python train.py --num_hidden_layers=10 --hidden_size=256 --num_attention_heads=4 --num_key_value_heads=4 --head_dim=64 --intermediate_size=704 --vocab_size=8192 --hidden_act="swiglu" --norm="rmsnorm" --norm_place="pre" --norm_eps=1e-05 --positions="rope" --rope_theta=10000.0 --rope_fraction=1.0 --qk_norm=false --attn_scale=0.125 --bias="none" --tie_word_embeddings=false --parallel_block=false --init="normal" --init_std_qkv=0.0462 --init_std_o=0.0 --init_std_up=0.0462 --init_std_down=0.0 --optimizer="soap_variant" --learning_rate=0.00355 --beta1=0.95 --beta2=0.99 --weight_decay=0.12 --lr_head=0.00668 --max_grad_norm=1.0 --warmup_steps=200 --schedule="cos" --final_lr_fraction=0.1 --batch_tokens=65536 --max_seq_len=512 --doc_mask=true --train_tokens=207700000 --max_steps=3170 --dataset="wikipedia_en"
Each number is 128 + 24 x the weight over its row's rms, rounded and kept within 0 to 255. Layers, rows and columns count from 0. Numbers have three digits each. The size before them is the row's rms in percent of the matrix's.

# q: layer 7 attention query, 256x256, rms 0.0743, rows 86-127, columns 128-255
# k: layer 7 attention key, 256x256, rms 0.0746, rows 86-127, columns 128-255
# v: layer 7 attention value, 256x256, rms 0.0959, rows 64-74, columns 128-255
# o: layer 7 attention output (transposed), 256x256, rms 0.0833, rows 64-73, columns 128-255
q86 113:101140179121121144055126127160129096153122129121096121122139117152138112133146113140141149076096157043103103131144102094144070138094135117106153126113136102157119129090147113116156117111131134158111116113085117170093114151131079115071142120120096138094116098145189111093140109111123134147124095118126129116145151123094118099132162094098095132110123125121106130168126124118096133142111
k86 130:116098114133147131115143107110178100159123161105095148116094135108169122135122103097111145104136141111117121114168156101112080149122139090110116160141141116130155125115155099148120161137127100172142184099125109144100134140100100149084156095125115154113137131149145099118144142146114152118108123111141142086141145138124108118146094120156136129183170132097155144208150107162110084117132
q87 106:107133125092122139188102191145143092134172085132137112097074122165099138093078124130131181134089128162107113123075092087119108138130110139143116107106120124101149126150127114087157121123083090150112148131148105118109107164147131181113073125156104111134142146130160128128164125132080147142142103114134110166158143104130122181137161127097173153141148141118127128132131109120118151111186
k87 115:146120142118132084149149142101115068125160120105103091091074127111108130147121103148128151119114134128111108107113112165110120165132103140130120120135114128115133148098110091117136112083116161126118176074177134147124111120118105094101116093106094100138138104138184111121141161131090171162128121120082097127112134107103165116152148097151108109138127118105185123110093141116129163126136
q88 120:164111155160133133125118108161150194160086092124095137106158149163117145128080111127160094127128152129145102135100115130123139136148132131139085159136202159130115116123158174133155119143122153115121178135143140150090112132120121149100092116069114176164104113176108134123130104077113152087099150114138124104108153129126152102099149135153151137147144148159133107109186121130121097159126
k88 121:123107130134134136141146130120145147137066091113165136134086176145153108117147126156136130115139115105113113140151131084130070109098160143118104138136134111154106104123135152119137105115115102121162155121157127136145168110100142130155132127135135130133150138177123129117143088133111148133098183138147137132126099151121174091107132150140128155097149153137139148117143110177143088108109
q89 121:130162140113121129137132129134162121109126086088149124128150173061118117116176182174130130141161112160148124113084111152136135104130092107191118153120135132146117123162162140120163116106134158147125163143113104140148102106125133131154090144137121141114136128163134130131126145138109149152081165169128130070147129161118096108107113142106158086129139148125160130183141123121167163129117
k89 123:088140151099132149184077137120138135126127123114112118082136123071102101131178136138103140141117117172147186112134126133105119152155092121126154108146115111112098138131144112131134119113134128145116167127125125158176138121104119138124108112116084125093091121150126161093092135114121143149132099140093133103117094136160124159129139133099106115134134091110138107169129154135144171144096
q90 120:126106140152122156147147137129136072139089130138085115172114135118121127103104145114172133124131157138132138182124165140138167107049141103122114093118167127112163126147106073120111134166168130147123077101118130137102121127193102140098149116146143120094116110134107128148098139141102138141128103105129108152156121124132139113144143109157146057167107110147196145086105145117100168111130
k90 127:147135112130140191145118137085129088135143132114079139181131140152163139146101121097146119142127148106154167153096197118154169131117117141195147123124105106127134117154126111082120105085138155134153085137132101165140109110127128153106122149115152129122100131113153137124131151168132167132056096119134123136171152103080121146158177131125131108145115114171110135112082096144108122123113
q91 118:155160114096138127110121122158116140120174095147146135149138151124134084140099112165112143163140115126068139096135140134117129133121150125091144159124156177106114114155120118168098109159156127144122090176115120119130149132113154126153105118187094101109154123097112086133181125098143107136159161166093111130172100153165127140168133120133138141121143169111105073138119167093146083148146
k91 125:145131090126124119119103143124124098099152106157182113130134136090104111134104102124093168112174163143099085119114136116164087137118149139093125154154133115157158099107107097129149119130106103120112123099112111110107134163100148126106133115149113130075114112137143100136149111100146093140151125131102112120112154153166178157116136130097118155139126173107087124104122138112110060141108
q92 135:105162179090112160144139125079134106135085150144134174103151144172138157127149117136125077131125123133164159162101122159110166131095158099130114132115123126091182134154119121130128102139097157112127176125132100122124136105103091123124120146150145115121113137101106082169124127164119174141107163142097097126143137136099139145154163136174176082127118143145159139091141143119127157101139
k92 137:119144144156119194101143111092125106151092139140148128118120122150091163139111150124141109149098146125137149163071127123152154139111136124101120182117151093111141137098124141098114156141131106130131147132145133123109127129111134121108140156117179143074150092101159076184130137157137163128109148147133087113138144132074151187115159156190131082087077137139136145088108136123142143099087
q93 119:087108131118100153056109079116137105137073163133141154136168139118116164128136139163135109114156102116121155145126127146157161168144136126114136162153134130147123124135164134114125147107155101111113098143083135147099112130087092119093139140137114089136103135092154086128097121121126095118093136134150094106141139138133106124106142180118131137128103133111084144154108146111168106114125
k93 125:091140116103125158126091110136122165113106147138090135132125111111155124123097168141154131107159141160094114153152152096124165109108188105129147145150127178070097105139116129111103113152164118154149082129053077094107159117104140116099168135134116139126131117122163094145156157125160069091134164108121108132121154146109124134090105134108115122174118126138102125166139173120148137111117
q94 119:119159137132142113162128148125153133147123095136136098132136141147143136104171162154123113083113103153168152074101123125098095081092145080104112089106136122148161111101137121134158136136095143128126150121123127165122114117141151091137119120145099121141129109103122165136105130147136174133065108121114149157142095087142165136156173088150175118103141104157142153102093150123119203118133
k94 121:138145155119133115133077127092149133162123134108155105123109141133059130114116125098171100093114097133113158099086099141104139117136097118125131131147127166123139113136123113093177113100120093176102131079127137155141104044142120147124104111120097129130098136140149116130122187163113148203084118194122155105146114107124092122143160105166143091114140107130137127098104116135143215107115
q95 120:137084111111104087159052135130108095091164138084146126104137137127127095122128180163120168131128128119127134143156104133110124076079116138084153147104132162121115132111132111134100146102128113116127134073130117155125150168149096148116126150103181143134106158110123117129139132160118124150155162119118109122068112144141105130127162127147150113122133072122077136127148092154170164148143
k95 128:118126141115145119170145146143164102138158126098121120119137068107129122125117118124116160110142168142155136108100142127116119137151097159080111137095124127140109156073096095130130160129105093144127093102128140136158119142125101141161108129140099108112144172095111133100141116103103165137125108110125149119097145164116118151162153085122221146139111111123093158129144129109130148169115
q96 089:116105129130125108126133132167146113129082162139142098152153147117150146093137136128137107118107104121101144124112158132107122099073142149160124097080099163154126097146139121169131137135125147105171103104152114105133109150176119108132147142141134098181105111155092131138126127143091127155107127113110165136103159110153143121154135142154101101085118122134128146153094120070133107079143
k96 092:107167117132136129115093117132133157149150099137105125127099162113132119137165122146105142143163169156112137083123165133138110151095125124181124098126142088124107115120124113128140141140141175170142135144108148115107139138077083131106153159102100138105133136091152109090138107151116104117161099112103132140116082135149117135134168139128110135125151144105164102160173125164146207127149
q97 098:146132106126108080087129142121162110134098103123149115110145147107148161105178140131132130155125123130119163137101158144127100122094119172095104088115111138140143135098117142129115107145133145135114068149114140149128129151109156099134130098154165132106093131140082135106121114124098129145079094169132112147113177147159078109200117132138091125109122160136158149151099085080085083132152
k97 081:116134150144123176146196150126106122149133151136070175162165141103095128159141087195103136121138077145126120130121107145109133153127171129162135126102104110142146127147160122122091144104108161131168120155120113124112101140115120126135119108120103131165112167156141153157161156111184146145140102163149119131140088126130129129103164110131167115133106094143057108139138179187145163102128
q98 077:109113134133121124140124103095127116171167072109108175120160106144095164098125146135132068164156077113107112146135147094112133127164138138120112154138167133111113096117110129128131091089094122121089163145128099116126136127074117140117135135125144107066138175136133114136153122118163141140115129171078113067144130115134143110109164185130141111113090138143122165120134104129091121121150
k98 067:130111138122138142129095170143095144138087179123138141117093147106099084135123145116078134099093112133179157164141116127139154142153152160113139148148119119112163111130125146155047124128120115137122157089173115119175151152136127143114124158141127115100144106111137138136144125098113149124135157145132101166132108150121168148152124095129109162177109086138114097145166117120142121155127
q99 079:157110110082141124113089171108124181121115168146099113140079099115121120114165125114133154141122145154127106120142100120127117128151092130128105138122146130139104162104090091099152108167147155159114123164150149172146136114156121143129159127136147173151144116134131174155099086114127128114108107122166116148134146108113121115101165125151137099135156119158154096090173140136128125134128
k99 087:126146084142118131109159080131128118067088124148107130107138107141118128127048122121111152105174146188074131120173114125128118140131132129132106118117140124133150148156115138118151170170158121132121116148094123113162113167101140121165134122138133118172103109097076124145174091109160147146137130153104149118096135159159084086147110130129154138126120119114121134132114115142123088117126
q100 089:112122116125185150165098127115129170113166177159139136133090121133088125164123088139100162107150143106146102119123107113132156140132148122164139148148089105114147105171141107116102149123166121103141160148146148107142142109149164127140133108104131144115117068115146127140107136083134143141120122086138148133124086109133152148072080101146134127144141088124101089096154173139153137102114
k100 086:100148121112108118096121116103113120120074121117157122167106097160158120137032142065197127125108120120140087161175100130139153129119121064069091145153145130127133108102103116144136090136121094081095126101126129129128144136120108161132150162148120158153128126135129118127121120131103116148137130136143135105133113153094131120148162136108165124143132133093188170147109125094139112153146
q101 085:157134118151120107140160125140133095092110120154154070106125171095173141112129156116145123092086155157147149138136131144131125126106135131103117075120119147155123139137154167132094131096110123162133103128128121164130089124129164111143131151109107074116176115117108131127140114166077097124085098158122135128122131138136099118122157194126101117139120130128133138154109137091102073123141
k101 078:128143132104104119139087137109156161141141139194123104117140134151117169093153073137128104097148131145114128097109149120075101137127153174196087115135126136135153138100142143169134129166103183140130134140098120098127162126134102132123130137112146127112139129167115136143118089136166137138178104120083109117098125125131113128117127091173134164132143128151111143096148117149144175128151
q102 082:135135104170128100085111142155167083139090156134127093114163123080116160100163152152146117129100137123118127124104135161167111103093143114091120108109107143142153135143132143138092108152087176174147122105135153124137127144177125069127124152124140106107121133140114121104158123138115124174127109149114101163119162161137148107130100087138095115135109110162101120123118086087127110203125
k102 072:106148155099116148117164115152120150185145111131152125100139153097090118126125088138115096153113124112055134173161127112098128141146157143115160120133143135127137131146110094117122130087100114102168106104118117102156173165146146122129139116110140124120104137132106124128154114103155157114165117149166133110132099117155113135115093141119133127119111168134123160105129160131134150115104
q103 096:165144154120102073114108183139138095095088154140131082124145167078169126118153097104139145120140138122143155132127150138193116113108131129124133124149168169145133127095127088151104123140111128168134102131127133146119106124146088100087127165104123112145105084145132134108177153113139153148120157128130151140111145153121159119170138089132103102150108145137080194146137120157151111176140
k103 097:061118149103121133108154120160148143134139108113142118127147136127143123093138160130080123149143106129123168167175141141142090126130139144113177123111123140154130165145154105094121139064112144141160056120089158121153098119139180117137143136128131093108133127153118110104103164144132164126071135134137121140152135127137114142144083124104127128122135147125103134123123147130104175137119
q104 086:147138133100121161131166090142144099123131112129149126139152075170128155110144114113143106126103118115118157104115122134106114131117083086128138149144163142111134112112117167104124093127108113103137177076176140121112120109107131145107130109106102114128098132146134123150161150168138133122091128139136158147122173122078083107217123170134149117124108164111131163127110106101101090122116
k104 082:074117122136125132137125167145163105158117122129168148115077140113129134114117124130085138162119144139123136143133170119172121151112110136099136123122113147115127168160111093102124116140093144182125108135106154126120144133114107111153166089106140134094123127110132116110130120142104132118123124141116123094141121140156188130115102159125077149086139146132113117119125125147138175125139
q105 088:152113101119152144122073144144146127113152136110130073130110161116106123124145142150095136143092112102153113106088152124146123130160150142114132157125094130103136117120085166120135138126107124156093137130184127134110174132108133143151122103152135114114161179115116115153121151141099104141134064137144133124134131179089135169080110079166152151156148128104145101117149121096131108106164
k105 096:169135133166106111116119125150119145092093140156100122159117113162142113143095125130159123111132151123097122099147123150156145127125074122142096106097161091091116147156102130145123114189171131113102165169067109142132162111119152107118125173134148154185103083124139138130126089118138136144171159126096123117113110137155116095118128138105093112140132120133174112197119064129092119115122
q106 105:120130145112117102144107135138125159102133162144117130071109095131125139148126089117135162112204147069163092175131113117140144180159172132142141131126125114123126109148166128133101160101157113119148162151129121103133125129158123126106131129134083141114144110126143152131119126114131102147151128096109090118125094131135119117080137099097090109176140103116122079081132129162178154101111
k106 080:107104137150158158055125121113092190144135142143130125157154176089151127144163115120167173117123122148125182134178115120119142082135128080115143160148125166097104126090145103064120095092131154114109156139110120129094115105095136136093136175100119088123160150153136131127142129132129144142122183113132148170151115107111119169081178162141127107131135149134159145144146136129110103097111
q107 099:108132114130114141126137157102084117099121144137163134095097132099153111130155178150142136125118137077094175135157119164102105120133114139178126123103076160111120168144144110098148149173125143159100128159110137125151144138155143139120104113134123121132122137113102075070114133095114132147140108120152117128151129120129141142105096092179098084100124106154101108084102120124133131152129
k107 097:145142153123126124123130140139157128130130159127080099138135108156132197155122084116156135139171122142093057124090083113120135158131144104160115144121168093170101114130126148141103106109115182134133152148122152147079131099139122129109147171116140156148152102151131148116103152172157147125115136123140125092146169132085088160086159171129129131177100112171131121137118106148111136110121
q108 103:112102131160108136082138085100141092143134084108121154140165139146126121109123129148108115136083109143095148097139152119079123086117094105142089103090123125148142134081111118119138080106078128110122104097107112158151144130107129136142106119084138102158110177130102094107158148163127175151096147141092154154110137107152128129175139140145141133060130164121136174166135122111091135120133
k108 077:131166133077145146177085112121153092157110134130167139132114153153137149073124128150100090141107188142126116147114150134140090130097136126139166184157096125169106117155129156151105119124132090171128096110157125098111132105114147135129143055165125106053147120131131116143098123136112108105160098123114126124139135124079168131172122146144107082159120121126121104113126123148134109139128
q109 096:110143154103121110136093146174143158113141166126119104078136088073157123132127151097135176123197168122131145152106131134078118163111134108107113119119143142126126129134145098112154183148170141142157078164117123134150115159117133122082124111133099140098134119120104163141120134089093141161131118109159072130135093120118137136109123089125132100144130119170096101093117125130174174110118
k109 089:114151113124138094080104154142131135130135171115105113143141132096162148155134138132184109090142131163199112132128095137111146100149138138152098116146103121114097134150165152121118169110168201097131097156088122159120168142123142143143127153119125123141135137142110142138161120128109073116131087124106144134163110097172140123127153110098131157125125089110156110148134157122162129138152
q110 099:121108127133153093120061111132121071096147145095126121137112140158092129149121106094112115162133134119141101078117133156140100144108081169107121106138120108152139159104113103148157094177140137186154141106162194168131131150162147131141102112110152110104151153162133173111153096129148102146127109136130152154132137141148151118132101143142103153140130145123135121163130083135107119173154
k110 102:137145091130110142126140129123161136135117118112119095142117139104131102177147125095093119124168137174114124155124164088106142166149174144131115144120107123112173153112160100100089124070145165112149119168102097141120079135100139086131104135166174134151131118115148047168163154095132112082115147109075122133151164118137092149130122131164140142119132152141128131148129095102180125146131
q111 109:118124155119127116139100124121112090113137138125112092113152109082137091138132119139133150122134155102133128168136107130147125151137153168056161142085120126128132101104139136140123145093101124173163140108125124130097107152115144121122119130139102096101123139104098131112138140108102081152083111071147097164116125186137168119127131092119135147112153124112158124135120125095163126162113
k111 110:165121099164138145124101143138116146139110087124140143102178128147113150140160145148145112104112106132147157134143131169108109124128155123101106126126126086107125141141087132111106132123096109137100115161098174163106102098108089123140157156121207147133104167106134116111151157095154148094108119105135100109148135101088093099123110141147101099130143138098170126125125160096188145109143
q112 113:125124143092141109147074148139104145122101140160130128112144122090160134132172134137124120128151135160162106130104096122126115183199165139075101135121132137125147126164142100116123168116139131169149141163134127133145125130143134119152138147181173140081147095147099143139163127106097108145131135064130111140129113154130120141117119106126136122178145163129104085098144132113186121152131
k112 083:116132114114121120123091099141133161136140167100103149129143155125112140192126133124112126114168131145131165070109111129116150121166147133085131134092078106138148136143096092122136142142108119110141144126072124189148109137138131108111101129126138126097108097153121145133156164122085101137119117117123087126088149168149111145103163136129121124147144125130117075132112145125159139139140
q113 112:124102147162091128066135077136098091105150123130110176179159139126112155122132118125067123116097139101133151095160172154111148117113126109133088112120124118155119166106104096134154153149141140130115146118163143169149128117134103117123103098077136091078101095147124131150111109153120146144081122116078107110146129109166145174157110134130145126148084101103134115151189117104107135113114
k113 120:095118127096133112134137122123116116104150121111116132144079087088187132142143131097112183146136126076134115123179149088125165137167134110146139116106124132071119148124153085119152141126134121107093125123102137084137121166172138134121118107162116146127106130133099115135141146145126122142099103126126156141107101111148135143140118125121136112151124089142109147132150112122131151105119
q114 116:109112131102073147137143104129140153123129141160055129081113146131125122109103135126169157099153134112154149168150107107157205141145140142118121131135119141111134129134110138106125161118123137106122145158134146114091137133124096151102122130135132152137134169113160095142145161132145131145112109123105119100153146200144163183106134144103125130135118084106154127110116179080159102075156
k114 105:168123107139150181073123138115115129155111110129110081166131172129104123158112132128118132124125121145109099161116132115117110142122118100176114168113134136095144127130158087116154091103133146096166151085152106141133158144169091112110108155183123115123131096130132079133147164155132127101164153158117117137118156130127122156098138127116161134124118170140099157108092120111161130139119
q115 112:132126131130116154112107118106138143155138122112154178141101118144136170132155155129101156130112142149133143138140150145154093152140076123081127150130151124114153127089106108100164127168141177110141140129173099104128080076130139127172134154122146118178102091095120123133112159132143149127149154167125097156093129123106117127096122168125196119129108130140140127132108112107151159154126
k115 126:114076121131130114146192112098113152136079134153143155113118101133139134109092148146112108124099124128120129177112128125151182113125122129097119135126147118129107147134118135119111169174089125103129146179132155131155120136129132113141152164143172129178170104122152158128096155118145158124106160144128088147118174137094155138096181144124118088130136152136111134112122176117111112103085
q116 122:150139121134122119143161133108098076125152110116158159162147158121110102098109114096136125142131104159189121139124105156115126124118120155094120162157093161110154136101097097131150125141117127083102165121109094098117157142134100105086130134151105138141120128106114075128141176093164104130093162134109151126091160176122116153124145111122139129137124144171129142131124114135124110163067
k116 132:148120120151166139153107146099162116113127112126158090127115153122122153085067133116095143094135150176135123122115124129098109141112124127138116144101116153085152132140114104178143089148113113093122134090155136136136134114115119129133138137202115134164134095128091101113167163091151125075122137120118116149097177146149141153128136082098119122157124202148126114112135121113156126128088
q117 115:144130148153134150106108078147130114123154125079170159135111122152120129129161096109138153106107160092099084085105100158130130183102087100082144108091133138149137113101135147069131157129115107113124104128127117169136121125161131107112140106161151117113161155117126138117152112172131140149132110075141148159094139078145101089170153124072158100151112141129114111107106108102104132124144
k117 114:116106148144148138122133098157113136142143119117125133141130113161141147149161136127110138093114120083121135106121159133136148110118122096109094073098101146112106101126110088103140146121128155154151106131112108143129135115156130150121122100120146103097124124114136179130140134136081143148144140137167151118084140085137140132160183151105148130148121140166153151094065139097093162118125
q118 120:104138129122142123132110113111094139129104177131154139139164108145103142119174150118090113161113096131093167134122126146113152137176144138122139099156137105112130138132140128151140109137112128142072118101095162137160066120113080164120105117114133142140133134148119123143097162101136100123127132107098162119172119083154096128144093171134116080160120100127138135133138133130123129180146
k118 122:133157133142151134106101164155101156086105119088138159164167104123131167148152178111123138153126101143137152155126140173112119081142113169139142107126158151080129122143106156124094132136133117135123116138133149103140160110130124140074146169108154156166158117114123150166119101125152127131160156136120114105143117111111105110130082093141098142160129116147140097135140114128121132113107
q119 114:134112132136087120099126142128121092079123132161138125144143177144108142083137096120110157136157119119107095111151127137131116126157156147118140097151146108139152086118131117186105142129096107120113099127111123114155125156151075140142095123130139151141124117111140129123140105096157107081153167140159102152137163144163126155134113106124122137165135087146116113169162078172124087114133
k119 128:137141098118154124105120115151121097138159162139139106153163149074157164108088096115106165124134159132142130103136146118171078136154110146131141141123099156140130125132125121152118114150117096154192173121151120132135113115116179106105102131129116094120126073189095152108141099111145114112153140107144107132135120098117160118132085101143113144141120113100158135129110106134102099157126
q120 120:138141134126133135128113143127167139129112114134160118122166110098117162109114141129103124129155115155149138162108112120121102181122146177109117128098127127129121149134116136118185154110117147127137183135137116141078125139142107122150077150099130118079133119165129142078141135131140154104136137111163108131111068172151142128146153133165151128104122134105131134095126129165157135141114
k120 125:122138156098133125105151136139160141121131129126085162075163107094124118095104143127142128112130137102156142125151106105125153135091132128054109141098114142154107118111110131123115150123115096120141168149155126119127147141151163139148138118104137133071131134127120158136144098101151165131126169130175111145083057157170166114123173107104141124116125135113156098088106120136155151115122
q121 131:130163125103124098131115169156123138140115116135101152160119084142145122119114196123117124152142124176122123113120137088123124098122149102148123107137111134146116129135124134132101098146150137149166092124083101107094157127087136087136148160119134150114113130130126122128137138150145123066137118091125108141148169110112089135108102129136093128144142161175083111133129160128151142155085
k121 135:122153120109091169122166135131119145110097133131101150118124132134131107150125132085159096093139129142131105140142142087138148113105169106112132146147123094129106122163152126132101113106182113153099110118095068104070115088100102089126139117176148133158113132117165087128128137146134102082135144134113151133156195116114124140126141172146150116145158140161130119147145154137160097140111
q122 118:136116116128063142104128149122137155107105145161095089103151171126136097111111113168147124162149093140163137163098145103195106162144119146163105148131095112202103109102089059130182142136145113140160125121127125123152150161113162074142098115176123149114114132152130100114128113137133123135108092161125119100113136141163130137130143096131133170150120143089142118160139115127183110119140
k122 120:136104136122116096175144126159152121126133142136119107103135106076104098094096140149119148146143117108116117125142137119105100124150076139158128129145129148176114138126134063172123144148131090111116147106117128098109139187131155136081130142157087143106123096144130156111132110125170155135121089132062147154159110113127145171107125111124121153167124139103108104169130111144140081138092
q123 120:120108138143091159082130083099119153115150107132118131077126128112134131148084170136094113122094159125142161150084112121139119121089124107115177137106127088173134124105108139161090109145091104109147139142105148119129110137138113065131107111134129095103169132161150132119127127095105172135102154130119100122152161113124151181128184114147106095083140141187128130146135101125145117184140
k123 117:156112103159098150127158160134117141170167160060118063074139135091129153120157149110150119108104134139130111156115117133132085114113123141139132131113128126119147134109094090127136144124136162088163170079138120113131125130132122125133138163120152089138145138138121122115163140168140184146127089133147102135095140114109107159152170130132169140095108126116150161190129135093158118132102
q124 117:088130176114186086137140117098124059162097123131141148123108089080108100149174102175127148114121142088130129174052131092150124122140144127142140099097149146094085143102145055112096132141100132144115137139164106135131122118140113147134097139094110149082116114126104158103092164101111164169095166132122125097137090094105122137140094106124110076143132104165114123119123127125137181139141
k124 125:091087175152169150139170132097132116117123130175167145096152111117115121141166139133113124120085161103125167164114157178093132101116095131112124111097134122150121121112111145099134134137089100172129100144124149137132121112131163111101126128113103091094122101137165129123095131159151176149127117112126163134154103103111179120137088098133120069126102131147155147122100145132099169097154
q125 127:140138126131127140103142168152136128091124099096150119118163105131127085151126118091139141107147119166101085135157116131092130109146137096120154158126143109146133127106122129150108055100149143128136096116143127154158129094135086169140101132167104090161128157098114099165145151116133074085156130119138135196144137135152087118119138158099126186113125144128117177123110138114133132125102
k125 129:121141093103140143117110138156111172106141127128149102126143135128134062138115068113169140125163145138115088148152099087122129139164125079121148169161160081111128118118110138105145098091152182142122104149171078128121131070136141131156122095159103113146131144109135079183117183132132097114132141113158091149116102125145115123115135134115132137114110142145101144104153102134146128126101
q126 120:118143158155114130129130153138173133109095127154183110120133135133119172163111101154167155141166194166122117152102159152121123153127114125103144119120152119140105153156142163152107119169123127114136124185113140127140135114122108118118116156128101110120078105117093114147162130156113107151121129136126120128143182167089144151117107138134117140128154128117109139140124126130161120133138
k126 122:128128111150128080103148141092141139135101128169179092157149161111119114135130078144149143116138132159155120159160136085137109114129119068150134090160089144123106133128112118110129108123136111129145125130110138068101139125123139127156100146157113150137131156170156111146135139150128092115103085072135103114145138108134169131081139141152137142121145186134148154119114159089139108083126
q127 127:138142132104113162157111134154141154116106111134126121109131107148100137136191130135073128127120106088115139097124126149155133114110126192146116112170143161109090116107138136156121088146121156137105100198145121126157102119099129069109099134113136138124121112092166112108122136149118126154132096131137151112140158153156129152146086108177158119110130131139161100147120167106139116102153
k127 130:107111130134132110092095120112147107127076101156165084125146116145094100126185152119089116099134135125090122124123130130151142108123127168092160141171149152155129126096173125168131115142145141146128153167090118085145094112098149136065140102138148141116112146089193122124129178100133119139091201146146143099129161103124094158125110132149140099142138169136117127138107131110140112154121
v64 096:085119121141125137144135101131119135133076154153105091124146116170125149147112112117110086129099118083158118137116104089091138125129121119147110144188075158105169141125133173124111107169142153115112130141093140171156122178148166181122118110133119102177122118076104134155168134142139124131175160162166086122116130122118115129133120121150130155074133123105089149123122091164109150107147
o64 094:122068139147123096148107131075099149151125175127150101117141120110143138133143138151142139102086150123137165110152169102142147119123154155185144124139096153132165119096169174155106147113143150124114130048151136108148165161185191132113089138143124117099120172119130121117135148143122122126093125126088128062156115115127108169135106121154135126068086128140094133125131122126127155132162
v65 092:138131135120144135135116152132103153102089126139145068120130124154088142105151136100135179150142086087150127099119130161112099174138125115099096125168085140114128174130123151119099159164148077171108110135103163114157116145127070155148164129113164130129124141096096126111099147153144103097175132170132128156136134111135155101139108102128118137151131120108123138113148111138109135124138
o65 095:102127126112126143117108138096130169141144125124103080142085125150123163110140112140178106169155113104141141147181111128196133108134138115087127196114120111111127112156111115098131116120124134140102125120127114120126179143165164137135104139108100149144109119172119108130174174122103159109110123115121113125160173145106147192129109129155090122138135115114111151094104171121131108115159
v66 096:136127136162110138101142076148140132101118095112125153110153161128114166089151083139116173115147118151154160109112105144160138158158167128108122112144096158170147090095106067123100147121126119139132119123158144125141144115110175102129147137145139079131131186082110142122083113118124143114112108152146150128116092113146126110110123118125129140139135122069141125126167148184111099108166
o66 098:152075123111107117135136140101137136132137147127059138128127096098090114140115136131091133149125141146141117201072125114160133129152099148119140118097089150128105182127158105069135158109115116155110144136135117112120130150110145098139126129152134128147111129131107159175128158137164109173102122113107152117190107127121127114103101100124151085130126158139116079095107127130111135105159
v67 103:170158133153123137130128125160109110171124117097156140121137118161123124131135096174146121130122096139105084140105135174157086121129113121094126131108148139115169114117101160142109117115111166122099087125120099177174143123136136154110067160124093168134116130164102110113149112109130083156114126147138153103090095144121133113102118129141126111117130113144135115173100093125121160166138
o67 102:145178104139162152111073166145105147117144148151175139122116181159147103125149112131122161123109125134109138116114126140170125123136157159147122153150128127143149149155108133204108095110081169140142108145115119150099145160146114143101126167164184153142132119131155134142111130101138132146119145139135157096143085099168162117101077120145110099134109130134134126108079132158119046191139
v68 095:134126096096104119161143136133133138111101134133102128123087116128175112157078133146136122139061093139096108136095142136146157131134107104124149133153130200138123149132135129134106102135142078086126146132148075164117104107142155156098112151120175123124103099162120127140122107102153098148087141144139128150134104146132168123140137132136094100110151114144122169120132102107037159132137
o68 092:140116116132137087156118106098155150144150071135140113151106163097120131152139100132092135115113140108115099133124099101122119130134112083138146141115127098113136162090123095170144112132162115159151122114140068077108119108138102130142194079115150144142133081120108107138102080201079112160097145132108095120137116133112167156133142105126150128125135109132082111078145157126116122121133
v69 100:084110120126120115128110102111131082097139139116148107147129055162147139096174149155112096123127135082119146115121056076111161110130086136140141108126091140150139106150153114128076137116133132098096142138096132120133117176113127175138088160154139142104152155104101086129126129185108094121115145084126107156104136119094110134149122151181114134107176094114107118106122123121124129105093
o69 101:112140129136174172162124103143187120172106147126131117121148124125176127140125136138102107090086114152150152137092161137099142148108078158119151092147123101121105131115175133108129131129113088102134165107102146134121144146076159166098123184113106132196102113114164125122135115138128110113139177110114151129090184119078161140137139119144084111160126117116096161126150104106102116162141
v70 098:106150111148120187128174085140096088112104135151101103158107118126131135134119116123097143134092159142154118134158117139112098063148089133142114149090134143108144119077174115132132157120116128124075119102137137128135067089105120122109099138089095092134131135135086135134139120154135159153121134118152083142134174151097098121087119115137138113166143109137149130125106126106124164165201
o70 096:112175093099118093171118136084038116114089135145138137141150126145125138098090134126064112146118122152150130109137134154116140120146136118120069117171113134085129121141112104128117160154144124129133119132124182112129158121118126170163100132136126085154073076129106107128132130086149146079144144175123091129154142093099093157113139150141144088125109111128143094139105167166136136176126
v71 092:103105159135120142136159127117156124142118122109107079198144087117144093146076143153110139137136149120136125156138119099112116115134070168170120156109092139127155134056107109123094135095136182156111121151089124114179076118114132176104110138143157148129146130145087157150142102115160130149152147111098140139132153146093090116128102145115134077132106143111104167173117123135123154143124
o71 103:137124191174166127163119155125156173114106135120171105141121102099116109144120135137128094145077124156181133139128143094149169124147109110173156123142136136117100136157144114173141119104118139121155136120101117162159071090115084123111072130090133152146128111160122142105165138130113132065120144094116121089166087108107110158094121124130075134128160165146161142117111122177138115151086
v72 098:097199151121135119160116139146157098115133133144074112149096126157123164103159150176142102146123099146105162111125124146143138150147119084151096144142141123142082120126168081124153138096126169160096141145088160091153130149155095105129100125193151137095158137107153104124099155109148130099134148133139138155107132109106125102136169126145113122105156100070148127107140153136173127084133
o72 098:095151136094149101171142173164147090151108095132101171132104123107122110133149163157131103117101123151134162094124121124138102110160114132125116118148149110145140128120144137128114110117103116146087154111093113127159160116128092114108134138149132163117154100133092101150113137155127147089158144126099154123140154157124157122137128142099122118146129118134114094148109109160152087114137
v73 094:119097123131115101113138171128098145085119140110123154117119133122112128092130173158166145131113155123092131132127084132131155118134143118088110163129115158139096138121109116091125116124106140125136121135114120096103119114123141153166178137137120161133136145128152113105121107156116128138119140094125145143090092119116172097170111120109119130166125093163159135106139157111139155116153
o73 093:105121096160102098124128171124099082129149119114051113120103150112123133128170085103103154108088183118116115138130160146128140099087093118119133150131115110157127100115097099101138088144111115136144101139112116137149153140127147090143148145154109122129115142160164085107137141137157102126095154127116153137093206125082147132147142128112112143134148109136155146176144143126128136092155
v74 090:114132158171134145114116100139093111100131163132160170146113157155146088148111147087115172112138120087140122138143098183112110099142136097066158088144088167059112122175130138130107134141121082129138139098136111102119127100108112150103121151069114126104146082113093097086100101137084125141106103111113122140131105109146106125120119158130117111179125134088170100172135092127129115169116